{
  "norm_place": "pre",
  "parallel_block": false,
  "lr_mult_up": 1.34,
  "beta2": 0.95,
  "final_lr_fraction": 0.03,
  "seq_len": 256,
  "doc_mask": true,
  "train_tokens": 87780000
}
Each number is 128 + 24 x the weight over the matrix's rms, rounded and kept within 0 to 255. Layers, rows and columns count from 0.

# layer 2 MLP down (transposed), 192x64, rms 0.104, rows 155-171, columns 0-63
[[130 128 131 118 127 129 132 130 121 131 128 130 130 131 132 132 127 126 126 123 131 126 125 132 131 134 123 132 129 132 122 137 122 132 131 128 126 128 130 132 124 123 124 128 127 134 130 129 122 131 120 128 126 133 128 134 137 130 124 122 132 130 126 129]
 [125 130 128 124 130 128 124 129 128 125 131 127 129 126 127 128 131 129 131 130 131 128 125 128 124 131 128 131 130 127 126 130 125 129 130 128 128 124 130 130 131 129 130 130 133 130 125 130 130 128 133 134 127 127 128 130 127 123 129 128 125 132 129 126]
 [125 177 164  84 117 122 156  73 131 168 132  95 137 101 125  84 153 185 102  93 128 103 150 158  76 146 124 119  82  90 148 146 137 142  95  67  90 138 119  40  87 104 153 138 149 109 128 136 143 109 152 154 135 148 109 121 126 105 145 120  90  94 119  87]
 [133 129 128 126 129 124 129 126 126 125 130 130 128 128 133 128 131 126 128 131 128 124 125 131 126 131 131 120 131 130 127 129 128 127 129 124 124 130 124 130 129 125 127 128 130 130 128 127 130 123 127 125 130 132 132 129 128 129 131 125 125 127 126 133]
 [165 112 145 142 128 123 119 123  86 100 133 150 162 132 135  56 124 124 137 126 118 139 120 140 121 118 140 134 147 110 158 110  93 126  99 137 147 143 100 124 140 129 131 138 128 111 135 131 121 115 134 135 127 128  67 159 100 118 144 109 132 135 110  97]
 [148  79 149 137 121 124 219  79 254 157 128 158  98  83  40 135 164 170 117  99 120 127  77  68 114 150 139 154   0 180  91 147 121 136  96 119  59 133 155  46 156 160 169  55 133 107 162 142 141 185 108 133 108 205 129 128 132 128 194 124 151 149 107  97]
 [132 127 128 129 131 123 129 127 128 127 124 127 124 133 129 127 127 126 129 135 126 120 125 127 131 137 130 114 125 124 133 128 127 127 129 131 134 130 132 123 131 126 128 128 127 127 126 128 125 133 125 127 133 126 127 132 131 128 133 124 124 122 129 131]
 [146 144 112 128  92 141 110 162 103 129 126 105 104 165 186 148  63 104 128 170 108 130 167 126 220 137 131   0 151 119 162 130 150 115 139  91 144 104  62 169 119  91 115 170 150 108 121 137 108 103 107 121 135 112 157  51 117 105 101 172 154 123 143 139]
 [ 87 110  88 110  90 174 117 106  48 131 108 124 111 121 126 135  73  99 203 141 170 119  76 129 137 145 128   0 188 156 102 192 118 102 182 217 136 100  71 158 140 112  80 105 124 137 107 154 134 116 156  91 136 123 149  63 179 123  71 115 105 122 128 120]
 [136 105 161 107 145 131 140 144 123 124 118 159 129 159 164 150  90 126 143 157 110  97 154 148 109 139 105 191 121 162 164 160 137 110 111   0 119 134 116 102 155  98 116 100 130 122 157 120 150  99  86  95 137  93  59 122 134 117 165 175  83 108 116 129]
 [131 118 125 112 154 197  98 143 160 147 145 160 115 146 143 141 124 162  90 130 127 149 128  92 114  97 139 101 120 126 167 142 115 155  93 112 125 149 135 131 134 126 147 139 125 133 130 172 151 140 121 174  81 149 119 109 115 134 173 107 148 127 143 141]
 [127 129 121 118 117 105 115 113 117 108 143  97 131  86 184 124 115 161  98 132 129 117 128 186  94 147 145 227 105  80 144 144 111 121 110  26 100 144 102  74 125 104 160 136 143 138 104  99 132 130 148 121 109  84  97 121 114  65 101  93 126  78 126 122]
 [127 131 127 133 128 131 125 123 126 126 129 131 123 127 130 127 129 130 126 125 123 130 130 132 137 128 129 131 124 128 120 123 121 133 130 127 128 131 124 128 129 126 129 136 127 132 134 128 129 125 125 127 126 127 127 131 131 127 128 123 124 124 127 125]
 [118 150  96 122 124 107 155 153  97 181 169 109 158 140 123 118  96 110 173 163 155  93 123 171 190 141 161   0 137 166 100 129 171 200 172 187 133 150 111 177 157 147 117 155  89  81 232 101 123  89 137 109  85 124 174 116 124 110  94  86 168 202 175 144]
 [170 173 131 120 139 108 117 143 112  94 167  79  78 150  91 124 141 140 159 156 117 128 146 174 175 167 158 187 141 107 200 138 100 103 124   0 106 204 127  52 178 121 124 129  96 141 122 162 169 143 104 103 143 148  79 174  94 134 149 170  60  86 101 111]
 [132 127 126 127 129 122 132 124 128 127 126 131 122 130 127 125 131 123 125 129 124 129 130 124 131 131 130 132 129 129 129 130 129 134 127 131 128 128 128 125 131 129 128 130 129 129 129 128 132 127 129 130 131 133 129 125 125 124 129 127 124 126 130 129]
 [128 127 126 129 130 126 124 128 126 130 126 126 124 133 131 125 126 129 129 129 132 123 131 130 126 127 127 122 126 129 128 129 127 132 131 127 126 131 128 127 134 126 129 130 129 134 127 128 127 130 125 125 126 130 123 127 133 129 130 129 131 127 128 125]]
# layer 2 MLP gate, 192x64, rms 0.154, rows 156-171, columns 0-63
[[129 128 126 128 130 126 124 118 130 129 124 130 130 128 129 116 128 127 124 127 126 130 130 129 123 123 127 126 128 126 122 130 128 129 127 128 132 129 125 127 127 131 168 129 132 129 128 128 132 131 129 134 128 131 131 123 127 128 126 130 123 130 128 102]
 [ 99 102 144 130 114  92 146 170 104 132 135 155  92 183  66 103  96 140 195 131 128 136 108 112 120 185 113  99 118  97 106 176 115 144  55 140 117 122 172  91 137 136 134 144 157 192 127 128  98 144 133 161 144 150 123 161 109 121 107  98 117  94 134  98]
 [126 127 132 123 128 128 130 125 130 129 132 130 126 126 128 140 128 128 124 128 139 134 129 128 127 129 131 126 128 129 130 127 128 130 124 127 127 129 132 129 127 131  90 129 125 130 128 129 124 130 127 131 127 125 131 129 130 128 125 130 131 128 128 110]
 [151 147 139 148 132 119 109 124 169 111 153 120 147  95 127 144 145 123 106 124  94 125 122 136 130 133 162 128 118  98 132 154 146 104 123 126 122 121 158 139  93 136 125 130  70 146 103 140 150 117  96 121 100 139 155 136 137 131 146 160 115 137 102 150]
 [102 196 146 130 163 124  54 112  68  77 171  86 160 155 237 130 107 155 121 170 143 109 182 187 136 101 142 201 188 115 211 113 164 187 113  70 184 155 127 131  88 117 115 163  91 140 108 123 109  54 203  83 144 110 104 158 116 123 113 147 132  47 181  90]
 [130 129 115 134 127 130 127 128 124 127 125 128 132 123 129 135 129 128 132 128 113 125 123 130 126 140 130 130 129 128 128 127 125 137 126 128 127 125 125 126 133 130 107 131 124 124 128 130 128 129 124 126 126 129 125 126 128 125 127 127 129 129 129 104]
 [126 130 183 134 118 140  78 176 117 101 160  92 107 175 191 151  82 103  72 163  88 142 159 149 150 199  94 168 187 123 225 167 172 122 132 109 110 133 117 121  88  71 108 125 141 106 132 158  94  77 161 141 159 183  76  84 120  86 108 204 167 105 127  98]
 [ 98 117 137 165  94 169 159  92  94 170 168  96 118 110 184 117 122 186 162 130 179 172 147  66 125 170 102 190 138 172 113 186 171 159 173 101 105 192  58 108 168 160 115  77 162  95  86  85 145  85  97 105  93 132  65  77 150  47 156 123 143 163 127  93]
 [109 127  87 132 126  91 113 116 148 148 127 208 113 154 147  76  81 166 156 176  61 187 101 153 113  97 151 130  89 189  71 100 101 122 153 164 136 152  73 147 124  97 145 110 135  61  76 103  96 106 177 166 163 184 125 110 113 105 141 158 180 128 164 163]
 [104  99  99 140 130 179 130 191 110 127 130 173 180  98 151 179 128 112 135 117 104  85 124 155  95 111 159 129 126 156 184 129  70 162 133 133 132 124 150 127 169 167 106 126 136 123 137 109 133 108 155 149 165 128  96  91  94 153 139 123 103 145 133 121]
 [ 59 102 117  93 120 118 143 197 120 114 178 156 154 114  89 112 125 129 103 100 159 182  98 155 146 130 164 123 158 148 168 150 110 139 111 136 113 166 171 162 164 132 158 118 168 127 137 157 176 120 119 114 174 116  71 155 125 155 179  86  78 112 149 144]
 [128 131 123 131 127 135 130 125 128 124 130 127 123 128 131 135 128 128 133 130 121 133 125 129 129 139 137 128 123 130 131 131 127 131 124 125 124 124 120 128 131 136  96 130 126 129 131 129 128 128 125 127 119 128 122 130 132 132 129 131 132 132 128 138]
 [195 158 136  88  81  94 146  96 121 137 129  66 152 120 122 101 161  76 138  89 115 132 157 166 156 140 162 136 126 149 183 158 154 177 135 138  96 162 123 112  85 146 104 141  76 123 219  84 134  60 176  60  50 114 149 159 140 121 120 146 168 181 190 139]
 [ 79  84 144  69  93 118 179 157 125 138 175 188 189  96 117  89 116 134  80  38 110 152 132 138  87 186 134 117 113  98 124 164 143 198 123 142  91 117 148  69 195 139 144 137 110 169 103  73 118  85 199 146  78 145 112 103  56  61 153 146 115 132 148  98]
 [126 133 123 132 131 129 126 135 127 126 129 121 126 130 130 129 128 131 125 130 133 127 128 127 126 135 123 129 128 126 122 125 128 126 130 128 127 128 124 130 125 130 120 129 126 129 128 129 129 127 127 126 130 129 126 122 128 125 129 131 126 126 126 140]
 [122 135 133 131 128 128 129 112 128 129 128 127 128 127 127 130 128 125 127 127 137 131 128 130 134 123 125 127 125 125 128 125 123 128 130 125 125 127 122 127 131 127 142 126 133 124 130 128 131 126 131 129 127 131 128 129 127 128 126 130 125 127 132 115]]
# layer 2 MLP up, 192x64, rms 0.143, rows 156-171, columns 0-63
[[130 124 123 129 125 128 127 127 127 129 128 135 125 130 130 129 126 127 126 126  84 124 131 133 133 121 117 127 126 127 134 129 123 133 127 128 126 126 131 126 130 126 149 129 129 129 130 128 134 126 134 130 133 127 128 128 128 131 130 122 131 128 129 113]
 [ 92 169  81 159 126 155 129  91 158 112 110 138 141 105 136 148 125  92 119 125 196 136 169 150 143  92 120 156 130 156 170  76 132  86 156 144 107 154 114 173  94 156 143 129 159 124 124  63 128 122 122 128 128  91  93  91  91 139 149 135 145 166 172 152]
 [125 125 117 130 129 130 130 118 127 128 129 128 121 127 123 131 128 126 128 129 132 129 127 129 130 132 133 129 128 129 137 131 126 123 129 129 127 125 142 127 123 127 116 128 123 129 130 129 126 130 128 132 128 128 127 127 124 129 127 126 129 128 128 135]
 [112 114 152 125 130 129 141 142 150 121 137 123  86 148 123 119 112 120 123 129 155 155 134 130 125 106 140 120 112 135 108 132 105 107 160 133  98 174  98 100 160 123  69 125 149 121 128 139 106 153 138 116  98 129 161 107 122 133 120 167  67 137 189 105]
 [150 115 117 169 154  54 232 153 216 146 111 178 156 101  21  78 167 174 136  94 157 135 102 103 128 152 126 101  35 125  78 154 105 110 131 158  55 106 110  90 190 173 121  67  86 104 127 129 166 163  66 144 152 138 136 103 130 101 161 121 146 136  85 143]
 [129 132 131 128 131 126 128 133 131 130 127 131 128 122 127 126 128 129 124 124 150 137 131 127 129 131 128 126 132 127 131 125 123 133 126 130 124 130 127 126 125 131 156 128 123 130 130 127 129 127 128 122 126 126 132 135 128 130 131 127 127 126 131 116]
 [131 137 133 144 107 123 133 110  90 124 152 105  88 172 171 136  82 117 107 191 134 131 142 134 125 153 100 175 213 151 190 136 195  55 145 127 126 147 129 157  91  51 122 146 164 103 128 164 114 119 204 151 149 171 137  94 139 134  94 169 166 105 133 130]
 [ 79 108  88 156  85 195 140  78  77 208 138  89 103 134 172 136 103 124 171 134 178 153 106 106 115 178 110 171 182 196 102 177 179 118 165 123 134 113  79 158 192 112 135 111 207  96 106 103 116 108  93 123  64 120 126  60 174 104 147 117 167 231 101 134]
 [132 165 171 136 124 139 162 108 148  94 126 112 154 100 107 117 201  91  79  90 164  97 142  79 118 141 117 113 182  62 203 148 178 136  94 116  60 129 182 105 105 140 141 131 112 181 201 122 147 140  91 106  99  99 159 162 142 142 105 138  66 122  64  99]
 [118  88 122 142 109 134 162 127  84 143 115 127 106 169 153 142  97 134 168 142 133 157 128 164 138 100 160 139 107 191  92 134 129 122  98 121 169 122 134 132 121 124  90 127 141 116 147 102  86 122 177 158 155 122 100 114 122 160 131 105 115 117 137 128]
 [196 162 140 160 155 116  93  60 163 151  73 111  90 133 137 130 118 135 116 147 102  78 161  57 129 109 135 124 136  93  86 112 149 137 164 142 129 137  60 108 101 140 158 138  97 156 123 127  75 159 138 131  88 149 184 120 117 101  81 149 152 147 104 108]
 [131 127 122 128 133 134 126 114 127 129 134 127 122 131 134 132 128 129 127 124 124 133 127 131 130 120 124 128 127 127 146 130 127 124 133 127 125 130 129 124 124 129 118 129 124 126 129 131 125 128 129 132 134 130 130 127 127 131 128 127 132 131 128 114]
 [161 154 126 103  95 132 176  89  82 199 134  84 172 149 144 153 141 124 146 107 120 132 158 185 171 133 175 121 148 170 133 128  88 155 169 136 116 166 172 100 149 116 128 158  69 112 255  76 122  81 143 109 104 151 158 128 111 117  72  56 166 184 121 120]
 [186 137 155 194 138  81 104 118 127  69 108  82  78 163 133 147 131 158 144 172 160 137 150  83 140  93 127 164  89 153 100 109 116  52 139 101 158 178 119 159  42 144 128  89 111  79 125 183 180 181  98  97 145 117 123 132 183 164 121 131 124  76 139 145]
 [130 134 122 129 127 127 131 120 130 127 127 128 123 133 125 128 126 127 129 128 148 130 129 126 129 121 135 126 130 126 128 130 127 125 130 127 129 129 136 127 129 131 120 126 123 133 125 127 127 123 127 128 128 128 129 127 126 126 131 130 126 128 129 143]
 [125 126 128 131 130 132 130 128 126 128 133 128 126 129 130 126 127 128 132 128 129 125 130 129 129 130 119 128 125 130 129 128 128 128 129 128 124 124 131 129 128 132 158 134 133 130 129 125 135 125 129 126 129 126 131 126 127 129 129 125 126 129 131 122]]